Each number is 128 + 32 x the weight over the matrix's rms, rounded and kept within 0 to 255. Layers, rows and columns count from 0. Numbers have three digits each.

# up: layer 4 MLP up, 896x224, rms 0.169, rows 767-826, columns 112-223
# down: layer 4 MLP down (transposed), 896x224, rms 0.0555, rows 767-826, columns 112-223
up767:126171121141162136112177098128157110167124082167061122128121148106124033135140092109073154173147123135135140183114119121113072102128131108136089129088096137109120129094163072107177116157121115105157116134136082131069192108138076166107119101161123139141115101112122124128123121161167144185108102155177113087136081133141106149110084107155
down767:199212135177097093102165088138144142133052169121165142174096110137119217140137080110147065137093154157168128067187138172139184150097127142114182100101084139194083120139071159183108187128189168086130036080097183147082110145118115086163156187075138184106084062132161194171181170168073061110167172110117081147076100112144063091157162149142
up768:147092077138097201109176136143133143112153147191138100105171101183150111127099138109055134131117108131171161107149166057162151093181114167081128119134155154108119122090122133080125135116118130151133107104192141189099178175089117172119110174195160111162148127154119169143118070128159118128132162142122161059151148093160088116132120104078
down768:149135129178155128096135089120124115129165091140097127125185151118125136131123092118095079118125093143093159163142123169134078057151093129116135164160154138148127143159109134147101178108067134233137053153168121108126203069116109143082138151072163150128169155169129103141064109124067113114123156115134141081124140120186101162169100099152
up769:130112141122136086156109085176100143188157136037148120085121129110133120166137110159135114085102163155092105148150114155100090174138167155159133080127141172088153120144100119130181089138133095120178108127136085125118090143176138129160113146130093078104112096156133102140099121119149080130153118159129165129122093129087161133146156112108
down769:116153120150137085092114097066182102014179132186143138181111089137112123155145160149108172122139130111151170116201119113121104122198079133142115172092114125113105105107118107152156132076141121106132155119136192132120130171088162157127127144094153120122135144114120123101194135117151105116134143092154085127095144103150100125145163117187
up770:163112109135154137164085125126138148118075123096136120117137099119080114126135166139120153087141105137142115144145109126170155110059173140186164158043127159151124050102121086139177114137140189159142145086175071153107139115137128091111079161140148094112160129131144110135140114060126141149136138174126035152159121121143097180117148134108
down770:166176138178188163141153162117139079068125113102142098122090109103119144151133161139118161183116118115110141103082175151152120178134081159097174135197120097245108162154135109110115136109165122131140089133144152106107206126108070130103137162151119182164071118151135120088129119115066166134131130123155161151170172169105126164115144107125
up771:150085094170166130139157161159155137144118184108175118096092145147155115175156129146176053197084140161154148099081134104091147130164145121124127147092134138121163130126163130092154099109175142098088132101094106076171131143105114159113105093106107061123157187141092125143134118132125095130128086157120110117130152142129067138121181176087
down771:058140105111062054159155171105089198166137135255151124095150136244117161095233089098119185140137127117110205143146117169084139153140103095155179098111131099142118143115139119184085192199133096109107133101135120099221094121149121166104169166105138147148150099126134093131135190101114133084114148121071076128117150119088081114167120126085
up772:112143064083132119160194149125130123039124177169064123136088130073191080111216084169130153153126052149131133131086117135132163089105133142111144082142147063097114133126191137103172200125146176080136114180172160160122130190129135122163144132167160138085143107127132129085123130095090125117096128148119146149119156132096087146091144129146
down772:093044120086107202151124129075142161130119125090107102149109213103151125135086072124181155124198037151143142127183117136193133158073136160174140177136076135126108101072091114138132111088100131136168054194131136077135150158110205144184119154148163149100103086186128180126165109091122087178158067148139131144064143113080092131102170159175
up773:147120134145103192083133135085132067092128114076092111149112148090135165129103111111096085049182135159146091153108122105116137133136098182138076131071144188143163148150153135135110132099126150163116131132116099127137180109194165146113118159169185164083174091106119139145134137086086156131161179136150179086157079112146121137136118084091
down773:211153153124134122149073131158090131170108152148157151118113157098183102146116134092107157168146167133131136156151109107103126071111175135063126116101110100144151103111105098137128106111128057147136083084079120092159121081134185062159131102156145133112127144106068145182142073074155123148124131126132138152133133112139102140151075121132
up774:177138122159097110160125125124124196112165100085166053140107152088149106149117118092113124118124184150193103196084111143182106128111105165150185146067173110146131144170137138172159078185136165167120071154109144130130131116123129091153110172118129139187094135091178122157122114105193143082159119091095200154146092103151127145156073136111
down774:120134113111101138115127123159129113160098150124166140089138138081123146143123122102115129101035111135134168090147173130138162167143123133105069150139104092147161113129136086109068131103144160160141127161110180163114094135120144117156117085144102095130095099110121157096131155091138174182142160135058156122100170140166096132107130135153
up775:134123171186117137116101142137135109107161143148151155129153112101174085139142139173162103138150091167159103165136132083138125099139163150107169138120134145094115112132177112101119094119154134154135158156110142143060077111111131126151126132095149156149120194149124133169126066129172078126157108087080087116090129141201124104177114161138
down775:171137092161115133105123073131081166099182126122143143144134182169144145124136128058098153115154178114097099116106081128108118151117134096163111110127171138075106118105139131076162102132158112160110118081189144102121126120122175117166133178093136164097092058167124098170142134171157145125144141140147080126113114097166056145109110101080
up776:166138123121132111079103122123140141130126181220115070169157048156106113125113169136179139139114049083157159153113091077035095162149106142120112136087158148144136124164118115223149127092108150105088127176166167120099128138162175122123133113145159191095137113155146105157114071155131120141078136133086169160159101114117107168191122218141
down776:151096036132145125098114101164107114153198103110103123122167102116157065153143112141200207087094133105188166147112126109091205135155134136145105121103153157070102131160186155175123150106191128121143064134156128102119149126094155143126153112135149197119150139107111136115063177142131093144085123100142049155128142131123056111128158074078
up777:167105106107098113122142165099162117126088103146126099202158104146118097074149113072104130146094143126158171108159089123075097186074052195129189143111137077141127166123156119142143140115089162165084090127083131108127170111072156075129127147152097088114176147107115139110102144127114130150152115109133126166190184201145114114127149119115
down777:153131118146101148102132102107118134133133118113122108053178109153093106183130102154119129111089128099099076114171092085118124172135136117102139086096146150143126146179130124115096205159091093089096154105164127131088152108143130102139135141090087129150101172158111135151134171134186129133142136129172124167137151189174076100123121115093
up778:123149165115125079130132146118119127157111113176121082083084179153164110145137099183185172117150136161133138149115163147102086136164140108118148185092083146084160154118167157130086108166116173034146138132113090119142112124152116177117158133127071091115167114091047102110141153125122122144085115104119164105161124131136096097133111164116
down778:127063113087142104125093085109131094048136051143141092123059092153082138137130063127149203110147065156131183160134110156187053142142139177114165112222145117191131214117122120107156164140116121098118117193033129154113129068155179127070135097117061150137203151132131140184106121094140125114165211067174128092128094117092078088093139116178
up779:125072135159104121100163152092060112176167128162117170156182148159190143163111134161134111129132082095148127100091137137098131072121133124165125133133180169161051071197120144144141135120148142104133148069173165080123123153134097106167165163196150068155082168171130142126106138114142149072177119152143105085149095078119139119172122143111
down779:113120163170107087134126160083121143087136115155085121118130151094155099160159116119110112123109112111066158069156127100137067167130130122159183115175112128042134120125107096135140085103079141191180115093099162083136129178166162131174112176059109125103128111162112149114110115119111184162155079068126174118193133120152136068089165133162
up780:112098122115122122136133147118151119146164111120131100133113113124088154072148076139076150162153104164126121120100110101152115158132109126140121133157153147139149170126116167129159117120130064131125139138113119146119123071123109138132148158120129145124131140115067108113153157089139114123146131200139129114092090172134133149148095111175
down780:118137119160153147091112104159092091125081153177127138165191098130146097124117165127147117139127197055176172166195129126135078085142132149135076142109101109136166084039158133128183141158122130195053071105172106093143167156209144147103048096123129104126123136152160150109081166202085135119098139085127116149123181128146108131132188167131
up781:111094073135053098135101131136143079085128137157058159114125144035102098085093159163131214099142118119108093215143137194163114158110141110154172174121153176128174171147111168158147093107130118096148199117052085100162134138167173145102097106137138109145138128110123132159102139110116108165131144134099109154086160178100127139165111135106
down781:113109164151115163089114117124116132113160129077147108131103096108136114207153166098182072133040127125147146150178123120096116097147066133097150123112076089093149089118130087132107185153115153162140080179102165099128110153111125117179133109151142172113052147121163134146098140101150125173144110076172143141133159109103130149136208136140
up782:103180124087139087166124141145178105066079128107101113115158088109167140198132121165049144178095137135166112144086116115051139076155097125066124106116121136121051136101102145074124150101166154067121179134125143181091090110176155167110070088165110158140180140154148144121080113091108143130166125186148100151097092113165124091096122102137
down782:148136202119132147199143185108211180117154123095073136115102131111130109174078145168099177166097152066118094161061101183087021141104077106121096139181152109177153083146133140116148179112046071082180126077159151093120110069147130105147197132108119156122122065136096099085154156202194119164154106143145125183076116123116140119188118136107
up783:209180141106069155204109154143137166089115126132179060166154122121099070092095053169131132115134139082151105168155132127089132157101173072141163163102096122116172138116036119154133104155086115102060089162080149085139180133157219152112147121108141086135154142101141096160166105139125100100119081150120131098125100172117080125134112080117
down783:093131119143127146136131180130083153132152173115155159140159139114136133088100188145107075138130089131133094137144108072119101132140139154069127072063140128098085108121120108142142110155096134163076124154157107162145126132166090132099122141153048178131106148142134101095117129113079140206098082151135134151160140113159100132130123125200
up784:149132148140150153055132107123181080160096181120154091109072123098157149069116116126154147158084153171089127096048134132157140060133159129068099091164149138096112086060141068108138135146102130158189149136157095151063194119166154153121055134188168147121158137158141143099171071192140085137114137105112117138165178137184142143110080152150
down784:138120164111134137118129131114127125096122124158087070160104096125068129118115119125168147141097150200133160137176139101090088133053089101137116146050171131169126165162137139117107233096114130141142109141096092129189098132116146131123079169115101097103133115106118145152120166101137193126107135125115136175126132111147108163171110180125
up785:145140131144171154135135146124112121083151110153074070111122163146181116165149146083102115162146131163161133154136138184116169162144169147105143108103091162105152129083134089136114071129127158127078107114155141056111190168132114167086082098114166173105092126110131104142076106166166160139171131108070141094103122135148121108089082128120
down785:141095125145147111118041064056106109140193142063131127190000098128168195099091136106112163150108167044131233176088137140102106109116133101115150096088138156095122145138140138188167104112148070190188124129108132083126089103133156103130161093102145107067135112110097070139139171133211183090117136104174173207180129112098169181134097131099
up786:078149125113131114094161078113138108088097079161150108127135118061137097128115147121170097107088206125156108087176134109193122075130132089108132104053099167130104113128135161175143185167149119082128085138152102143125168154141103130109162146098158127197152112117133155107130062126130124118138121131093116119126174158125121113138165137156
down786:106141127129181072121102170108188131131128092164147165116124152063092101133135084116145121085105134113124156156102132127142106094150163190154119133174079148102102075174136164126084125172116088116137153139177157145114113109157165105116126178144080069153105139127094110148162118085133126109104152116138085146117135152094108136072100124138
up787:119114113092102099150100109095161142141109106116082143109138115134144077107109133091121151096171084176132157069156114113093141145153145125183103173177083116146164134110034086100125143070169176101193046118089059086113128144191164086113117136157156131240072135147138154090082105159074121112073149133151128118185169107103114076152162135154
down787:175096132131114077119130088153142109112099155121122100087160139124118160120130119187220202136195126221096136054145079119151149121151165110150043056115143123166108068117147119162164195092147138108091101141106164099083129144106147066095081083119144148145089149194149102195081144093104054144126138125161132131169119114134143129111202140173
up788:200104130121131104173158162190122109167148106114151135192109119129153130076198170099124139091078182151173098118097090121111150179142142094094089092079182143140124153144195108143137124122132118097110145124109118126107204132129124068082116114158136170118166103095080109094138132108088133128141096087167146102128217109073143099095152144120
down788:113110141146094107107170104121155161146166137124169099093154105106077116138205101130083158124129157145085172102119120119141120171079162082190151160123178077191170158113050128193118130142136121103149155109081127135085150153119078153122122169126196185071102095118126125157102177137159104112077112088157189147186063116171155159131099159147
up789:165107069107089080118131147150145142087075135117094158160138155100099148130051130162154153180130098147186126100150154139199113122104152108134097119183175033171087091133108152164101163119137106092139125159135105102177096103131191142115152127165157106109118180138140077190152115114129103097153105123117072196061113077134122126152110090061
down789:117134113115120109143118077114103133167098179125143123101134096167141065133158160139090124137091155139137121159141155153092138121162098103183091139114120098117071149191103182131119052114171193154122126129138081114116210102106157104107095155099154153192179127167136126108202199110089092170083133117134095115157116122095143131138119084139
up790:181135097097179127155169149062115183156132116161085084086100141082120127137158145121116148138160146185163139099092118128194131080171125123114108139093109142113160109095123139099064167140140118179088145111166173096114158098142144165142104148112090138113173112132097108085093130111169113079107090097088076125128139122134162212110139172174
down790:156111088145123142102162097128068120113127151156107077133165123073096122172123149102112132074184088139119202118150182139143139078124097166124088126135158116165109085147111131091127140105077125204100124148163133103124153124133096128138186162135103096154071204176185162095120149171161183098121134093105108131172128080089107118147136121178
up791:184133158109039140171128150158137109104120136111166115130136139172115138131162097145140194118091111130140131174128079103096137046112099189112141110080131096134145102155157091238083151106083157139150137058114098201117101128137190178122089146126140114157114134145128140158172171158131149131081117117122085165130082130100153133160161139122
down791:154086119105079114132122129162055113154173099139147132108102150103165181157079138126131096165112045121165138205141114186174131066138155142142163132063152137148099173146104121160129117171110197116102084144100106122115109102146121152157174115111118184145112171093086105170139129162164092124117127132135155191136174095110125130094161106120
up792:166169089148118069109137030120131150110127133087129187114141175108147110159175100157106147126130138110105117155132177145130101079159106137142180103144162108130076092108106114073143129120128121126134097126134109098154116167095103129085085138150144106111118140119120136139137089148194141146166122128104151123157140088117116144121156144132
down792:061166116144132056225121151142145084127179167096128132137127116101156173089145121130127219102168150114146164145184125132098095089127136192115135080114100105088107167145078101141139124142092130102130188100101111126151121102188164124114119060124074141108132138176040082124131167138126152111161093116172139118142043127074117138094133118133
up793:136119168170153136198141158058185164139111164164128045119149193111061119138061080151122189104107160133096061164180158093160090126088107175151198101116127085132106112076147112108174079135184114092111114146132137188049184135170199147167150116193186127077147121074155145064112116101181093105079068124114201088119110135152138082104092153218
down793:116149093143160081129144143106180154148078156134101120107153151047116225145072100105093113097068122127098158129134176123104124156077098183071155103085160145114077125161143142129180094183169136127094136142143168130097199091037099192140120158173081120121129152104171104118089117200091171139169097155116081092109123201128135084110120091123
up794:154159140082210170147119173077129054128099146144147088120140174133142144139103161115157115134154080150092128125096148056125165128102110142148156112136139129137080117142158089132173120146107099139128169157106092167099120141152109179139053142162227078089125088113146141134157118135110141134111094148125118097094190158127150072116155164126
down794:183117138059182174161108167089122118151134132143125179094111138160084144150164088163168094157094055153069188135135099123169150126108097129094186132133154102147115081152120153134118187166096135094144170116123118144112149087126131158118129132094139127120103105085167082158146127135081155076168168083108133130131127114091120076132120082160
up795:093139169144091158111138082144154143114114099125090119102165107168146132112101127147095107180154138174099131128104092125158075110113190103106136135134121147160134178068134098108124140158148151115126117165086183065114185084165119161138126153122103118169150160087120146122102108122110146130145094121119114151187168071088108138121067194155
down795:109131097149112157168137154120072105137123148102120166009160105126101131103093135089095161166178154121125103152137072114077117152079142118082135079153154118142086164129146110094120105132144093152181100154157129142124143176123178126123089127178124089132126113115135156129052134138138142204127103107152157146122094109068119096166106115076
up796:071096122192078150196150107134200085137118145122107081126150120117170121200119146194126141069152134134121142134127119136119090156106121095188192089082185086136137149150131121134110111150140159116148178116074115145134125215137091149115157100141072167112103136107123142112149149091135114115112134117129117208042088190095129143122111117061
down796:124105046139085095150085163124135135134167090154156069102125117177128181120146084153153148165131109146111092146166140140166093159147138079093112119142122143176120130168164156118156130158149162137157117134167143114082060116145127136118144080128150126157155096223115136113171163092130142184166165183085128194161087068095112137103135184093
up797:082145163125148150156157150108156150159124078118131144200119094192111127110116166144080109140133134096148080109160121122134130161108092145148101109129092188107133208103125110186093105104082130088114088167110167138143177176146152108148117163118091182126144095152099104115120112133109180195131105105145138111100119060104125135145148182116
down797:094076141106118116054159132126133073116121129135150149132105128077159121145058032097128118162077110218091155113139138120222143132089097150137149078120094105132140102170138127157147187073150110101156105138105151106164117152149164136156152129122171166114118139129067153145118139069139127194168101176081174179106137096108139107125108098124
up798:106147164147120150186117128074099140159151093181055118113171190090121172128101131153148183103115145088156148117153141150132062175190043095077117127094115085056104054103116064059142140137137128126103178175166063091089121127137176155138150182190130138126162099084075123127200092112105143174106096086079129129128117127102138106154148104196
down798:094125139070145114097164116129115137081099116143149107115136134139217079116167124165122218107127150162084079127162083100127134087135138140135206126101151105098099145134152138062064090071093124108148168108093149194134169027111118129175152153092114128080186162145102105202175103130137082119139123115165101127104099118073202141126107195164
up799:108098135135120179055173090149157151116090059119128165107060107115150104137140217144129122020113156205160094135121118123132146074127106134135127111119101126118113169163098136112082111108091112144116118162120156152130167187159141153094084161111091133146107148148097122107138149104154122097123176103130102128186154146123141119130132111136
down799:106079121124134118154121107076133126067141114152096189154114105143176129160180188146142134138144115163132099144166066128128098169080128126122169123111108126112152150158117139153076133114164124107119150115113128138174179097134153116121123089076046148115130128074134093187098177145148104086194141173140158182113173137136132099108129117176
up800:143138151141113105127099164136137132083158150134095141189155175152162155085097063123113153162048148124077144184182171126103090171153126107124174138132150123152138136110133163113115135113108102098098164173116175127141144152141080174103099098133119058179132147066134144137128125137123127084125154137111137184129090129108164145148095123121
down800:119140095141127129115066083146124085150116153141128148104111126138132131172171142120119137174143105191193182091062151134098141117072126107095081061079088203135161148102123135133171134100171112147152159181194136167107161142111042090154092156147173121135145146090137100126113137103099123167122103140164123114165094156117150095148142132106
up801:148131138157189092102111136105168169139104173119119160073132112118152120126155149157170069072155133110140103061079110145063118155153169123138159111164127097086151119070080112153138157052138155173218150147126102132155080112168148137149150089193090129129135111111085113184151080171083118072108118038147100124106142099135108084124171158106
down801:118122110093123147122140167085087135146137136097149119182176135134166175179152188146094173122154145139120166167136179170101115168149081141119103055098132144103127133135175105186163115126124162177106146141145143159089092139138087139070127078117167114114133188085103070118119122108164136138061168109085061120127143123131122114145116197132
up802:211144083213123146119119172159189125164209145130109196210092086129168158115113161145126118136203117164142098100105146095212106159147124081120163050107135112167121152047108103209144147081163132162149142147099164049199116085099066116105165142111170146099132157053165122115081063158047105080106116133146149143154098120147173184100103167146
down802:118123086111079103181156135142178101098082103173095134089169155174110121065176183123117170149133215075058167090114051122125034121163119011152165183099173133250123145116194161124132134152204146083081183068118106125126058145086147079097212129141083118126137106158149050157127098114113158109123099132115178066140156164180169137177113166147
up803:160116156143146175138128215190164172158119169118136160093088126079091134138074132128105104090088131118089121139135142108187164166145137107127105139121080062135130144126098152132147141105086123113172023097083128129093080154164112164140158126155120148158128147158116149129108148149104085153119175151128149139155160141163073113138131135137
down803:171089157044109084117146109110122182134173165099154126130078102140126218151175097093140084168117115173048088125121100130115123158130100142133124140122093172111160146194180129154169109105217111088087141149091139134108080103084093160116058205166131208124199180074170130100108164153120142106058072185068150160103154147115172118136111106110
up804:210123129136122152135123157133107116124117149128181157132095115149189125125174181089159126157123149163109132118156089160176042098102104134097083095163143064055156134137158100138135168106165052092123135143202160152075138081122115120090111107145127067104100044130115111087139132171133100150099154127110170154196174161128124108089085120141
down804:101150187148212159153156078202140155157133093188134107110121094128090144110087115123141116170124085109139074216121118104151137188146067149108113153076129147113162168169109103130126121090157157203166109142143125118181088130089104087169114119169107138172129103128184106165174058078134094129148164110166119166074125131111129085118148132129
up805:122130171126097123142160109163117107093111103106158119108110148133118119099099083146201090117112170168169164130197139183094138119133091167139152073070145060188095124089104184107105129116156148137096102137061102110152115155115074118165130144142147171133135059166109121029124107137089136127136160113103167173150145160105105185093127153166
down805:161181153140159156114056091107180126125170186114126117107075165117186201180153148092111145221082101137156121137072088209128125123048153076116152103132070171153084189160143163090121133137162095140169110122091187073092148091061121168154161155078118134054093108059212136143137171158192124186160113159119119105150136148120160172138148114105
up806:167111145070121047058153167117111152125112123153117255126157123091146062073135164138164120124136196118087080077131113132129152147198081147122133104156068172063132107128104146133068091169142161120162119118120119124146098165119139146124178138041162122102153108125170143111163114102190134140174149128101133137083172185128102113124086166146
down806:057095155111080118124123138170152158169109098136100101102117092159143073088135127115139137159164133141083192113093160137096114171166131109159071124121125200176161114138108074077150149153127131088158110148166181187098048120141066084198175133122059134147123124119144166160121150172150122148119121054161104105177161146163114111196108134106
up807:195103167075111142150132099070150117061130146145123121124135087073109108168174094142157138055110181106090104101142147181165137150087064167124142204142101154123215104129171093164093103185071125118112089066133062113134165106150188073159114090173159089127063069117118133141101128152115126141161197158138130149131103141129062095069123168105
down807:089170127140188097102131142054073181139143089111196130122124176113097185139193104104155119159175132212179110162096138121111095195138123136104166093127085198096141110151156140122105134153125112112127171130134116123178152122138071111109130081107142132092109056091127127145170125146120100187177180160138150127113107133136100114103132155126
up808:162128118176112110093115118173110197061138134110109112123133104054113159090106133182118148088142181071148109159155148106126155194150114164149177138102141114082119101096094110132112107091112162105117172159163190154160173115139128115117061156163115167134103134168100094080212127123116122149098111110110153139109148149113118132106125159098
down808:131154137156135141122131121145104115101119148154179131140102139097148089166120141104114113106130131174121151153123119132138112096179126156156132103146115131143145159163075069141117187134170132145123123111076180129163094094130151098142167095163121150152152145166143133107103101093140092157191105165099089158129161149174128094120167129132
up809:092148128095215080139124084134122125139106114122171104144153155142132110122107096102138123149095121115150156141187206093139091131141098132105109112102085171083151114108179132177156078088169162114126170080076137133133101138093125200129117175124122090127130134112123165159087125199136183166112084103107183081101110141141132157144121091148
down809:108124122158085108118162145104128184117093126141122118080086150084162162114110139127138124162096135129121112125152101147135186131095172114087117165160125137125157150174066084064101166130118138165129112175163104078110130134127162141098113113087110132167112112164089123157122139137118125115125150216069143194134123183133137135104155141168
up810:124097167135119058184096111151100138145133142095138114123165107137166122164130182184113137138116130141151145110126132195108165094122133139130118082107120099122125135139093114165119110160099120164136154141180124109124163122150111083136159055093114115126153122108104168125072110116106097109172144080075129075166105141062105128125129138139
down810:116204062123158105086134108098134109135082185108141120129170121106073181073176143143158108150142144116136149095145144128157140144169134148090152123136107094118109063197109143118133129127175159168096098072148126159086111155109101109079126148117177231152159179113121150110065141128124120132124171107141036088102118146115144078092133115139
up811:163125122107068151139171145134118154162086089155165061138131111117134117133118103034212122098139135097077060127124058111111099072157122158129109127121135189073104118154140137152183119143162203170126181092164162145150103131118065139149120160132137138080133117113137123076091154076114141207117080122169155103138158174081108099179128154092
down811:093125152103046136032170123129096126089198129173182156114165045174155145130187119160112191060152112119115146114100142144108096108121174148120122146215146135062167113204151114162071123074131144113129181122120212120204154181091097097139117066137137140104022175164047224136122101124137124130038142122135146126110144173158111122121194095102
up812:165182126159170133114126126103155161116131096176139131093116125084114085116141078107144099131112148103131130114120116138142168136181132143091094079155145193131137102128126145132068147128118121106133189100094115115139115127118119092103068115107185134160136091097153116164159101110095104225145103087145160145103118167067107120162089105065
down812:142118120167162097155152122106147101130101119099115079159155108144131203144194152086088135125117125129163106082154097176043158118104140127116101078108147100063089154191137145170099092139142203115108128106111117102125120093134140142115118174118153154145084149174174110118117136159128163108107155145146153139108126132115146116105147144148
up813:168108143096080129126137154111124167079183134052172083131166106076118141173094125106122121203187154093142099139141142123166074098132154131139231126111144159157117115098128121166104163141133149164105122142116108139095099171155098116080051089103143116139148130080106122059089100124184165072123067112161084161123098124107145166119119089115
down813:138145134095133190091166059134123126132125102135147127137112129215120150038118093101191135172126073175146150184096112140163092124120102128142128133128073149117172110113176115106122131092113138159122142112124143121089126147085145092117195127137109118118128127137131059203101131155125158105107111106155113083152104213122157100133110078135
up814:138106180053167199165154125177097153159118118141138147140140109079098109133139139154095127165094079104094085083147123125115162188165154145146117137130100117122243121132129032142129142149169113133197095088140124123125119181153149131110115153114167128166160131128130119107121136128113051177100107097141173136125129094175110193163141069140
down814:131132064140092129126111118168135141111118139132182118160122107196191194127096161096128108108100132089060159119125140108139159078134120162132151130150143127141100105092148085123160159145120097096148119165132122154189102131097113151137097130082158068103146158110116047127187153092126093141095149161106097060079055158097196183156139076171
up815:135097126171141104154120133176082129148071166084154152135156128105120065123106128112119107122096121099119094123142133135153089109137109124126138175144141128131147155124150147155115146106181046130144190220136069087142108118118127146132121106109152121140144150128168131097147081115145115120117133131143133118135140111142078129128246051165
down815:141083172195092158142073079120120168107112145096146153104155121116143219188135136140169098047094153050132122093087120131150133152166093152162144135114130149166178132099168182128066156153089152116191124089200160186204163126146121094136137100103078090172140142083135127118137161140111179162112122115156121063157170160184142160163163141109
up816:144070179151087169137106125156110118161146163155133072050108187173135075119135169125119115157062124099138133125121147185180158066133122109106125124138132124155179164131122142126121147160156075126139092113091069133126129190112117137085149105118157137076157153084119054005144160176134095137159135147155068144114095115030120081133137169146
down816:169096137160130151117124148103082160114129162118198161050108177152144117122126101121086096125101140168117140157104154140080080125104145122087145076126164097064060118151115084138116144147127196127060100138095166165207159091107145186135098100174151135146087162141120158126119116187166142103156133194112165138117114123117146177124124188139
up817:122140153139092179101183135133139076150141181156069120181149145114162101094120101111048176159121129135105120144095081107151139160130167101131144085114149180126139165088159164120099115107118123104183106153126171122180127146122075142149105096130140105141146144111146119151148177135123135085160104088176154108210153175150061190133100110124
down817:151134103118103109068107102097145100127119094092168098172142093124112219137148053094088143157098187159191161093113094183156113120108176102197079109109136051172125168084070103121106095132088190205192117133150089125126154119113158145137146112072111179149158045060208093136129099102106104155170124109169108091130152125112140112096174178140
up818:119104141158173153126122109114070141122141159153055139144182115167147086087134158114109209171109132097108115102102119137145105101115111071167049117154159159162159159115149117166131157136178087094085064110171153059152124163147095116104067130165168172211154069107129112092155172053133054141111113105102126102077161103165076063090131056179
down818:165090104138145146114084099103152122128177083130115133126117158120146125083098111150092098121149112179055093172115129063157156145105119163120108097150135158134151131167116152109111137114142146178063129100113177131114193212187140071170135122089100129174193112109148163111164097183133075094096139155095114127192096184173094157131088109125
up819:146178159133157076112102131131105119101210112157123133191118176195091064146103124150107115107175088102172104157140132097067120103089148116159143059128169138149134200120140118117071130162127107145153160122119146073107112114119134114112097104131148181135135114108068169117102155155158127106109149125163147138148088131101133116109167090199
down819:156105079098093122143162119125171160164152152097149149121097138158157135152154127108168153117084173122113108185095129132077140152067113120071083108162158089135100183105124111112101158151094114165112119128133140135180059165209114152145150149077112112100078114070070143161071071100111144102117136111149231146134129143066157136113092095099
up820:112106087108160154065110117075188137098126162164125164119101127094146181128144128138100143119088112095163144141237163113149117129133080079085142124099145105140100133152140154169165109117129081110108165132077115136150126143163165172104050140113089138164156079121149162146158140091102121148101129133173057112051158135135147095080158150144
down820:117144101169095142137130116093072112161111119089175144199110094109150094075207094086128161135159189127119167116128157112148119122138120123160092155088088157109134075116097187082089164105129148170123083103121113190124151153123126198164162118132128082113186096119152149142174124145156151148112146200103147097118113127117151131052119118143
up821:075092129175140109104124109083117082117148192143118127152172147104169120129132100136116157159139181093127099099111081098127160177142156185112130135178127186151117132120110132127066135092091104136145155174119113087109089120159218082129096091098151106093123139087136150107128105148105117072088075151173211063135163113107125146149097143144
down821:141131138143117100066119119127143064065093101099127107198123144167116114104163118139162113127140182121119093129128128127133168145135172162138058110167161137132128126153112075112158122163110127099215198141125123069128143130094086123076127091151138142118148168152160155110116116141102134089151167115092077140146140110133099079154167101137
up822:103128050139139146192134171108129158103130102112186099129116071136162084130189042124146112142174131149144090106102068111101161147118166132142145121162171066126159161174112149128142133132090105178163141174076128119133152122119067159077056110133162099138126130165214190086104098122191077075132131186138105064111107147110127134099132112139
down822:143149133136139115132162144163134112115171106138178185131140124176143104156135102158136133061096094112088122101139088135132161186119083101149121124119145149150133073129098083160141104117176152156146130097135172137164129108121116120120149110146087110175105186096141118101134143055120159119079135195149116062104124139129174155168137180125
up823:109130077196169118143099145184098084150165147127106136115102120136117139126147049125178126151109122169132164141124095144142134116107144103136112166090158131144157113101112189095154132176101160128122130144131066092127134119081096164071155166119145151125141109149085187094101103089093138100160105114116144118167117094064088162107116132125
down823:132141150123136170165135088143135096124116124201100144113125084163111054145145149066161127081146094077098096066147115103113125134179155088123174098116200108157145101157112112136162136154151033134127192096088108178096106136106119110139132127144110121096048115113160181111115115090210130128161168106117135121217125142138170112114107145103
up824:089096170109111143135110171129124121118190148145130134148108154106099124194125154099139106182185104141139093113069146120152135127144122192113207124167116132090149094116121100106103050131168175124163116145114136117127121098072189152152123177219140094154149067124056141125130158148150140100165122134127091197093161090139124165168127171128
down824:118067125154146133106114148133119131100101125138178126133153174123164150128132128123112114176088036126129094073084158128160124122183145154164193102116116147154106106139116128089093207105142119099129128128092148100096133097103199119121077120180094173171065109116168137138137130143136161091205145128106110088132178155139069156195126153198
up825:156095089110116082055173112107175046122155173093103148117145097126099117141106134123053137104116067145125136123097150185187164135133111142189136127118135120153131146107113107115135086117173108115061143146120114108080217146064124098095077150117113169116128159140107157082157117144061109117096114155131130056145140175148109154134126151146
down825:125095108086108126073114113111157104147148150140149184136143120147108134147095056147102144089127142167131119185102075163145135111137161109121081098101138170144174110124111131140147130153129052139132148135148165117144166116069106166092195142119127069077155123130156126182128114151162140116077165131150205124116173122116165097150135117140
up826:143102163143108121129099102200097112154128183093113127152141166131112102091146127139132180188119098151179146109144089140148078121119119158045090104099093169116160119078126135071150060168126131132174087135113105177073139129163135151141160165145107105110135163173137140119147143106144134115141180169174137122127172207128121147136106080148
down826:181165082139136092105166125047103088103140091124161150119138114120140187144114106173113109173075147125120141108142140054115087131166145047169113119191123135137132127181130095112140165142136151143150152113143103108148092187111137121149128127155117089157128137132159123132123118134142128111085133112041061152161123120154155151096145151148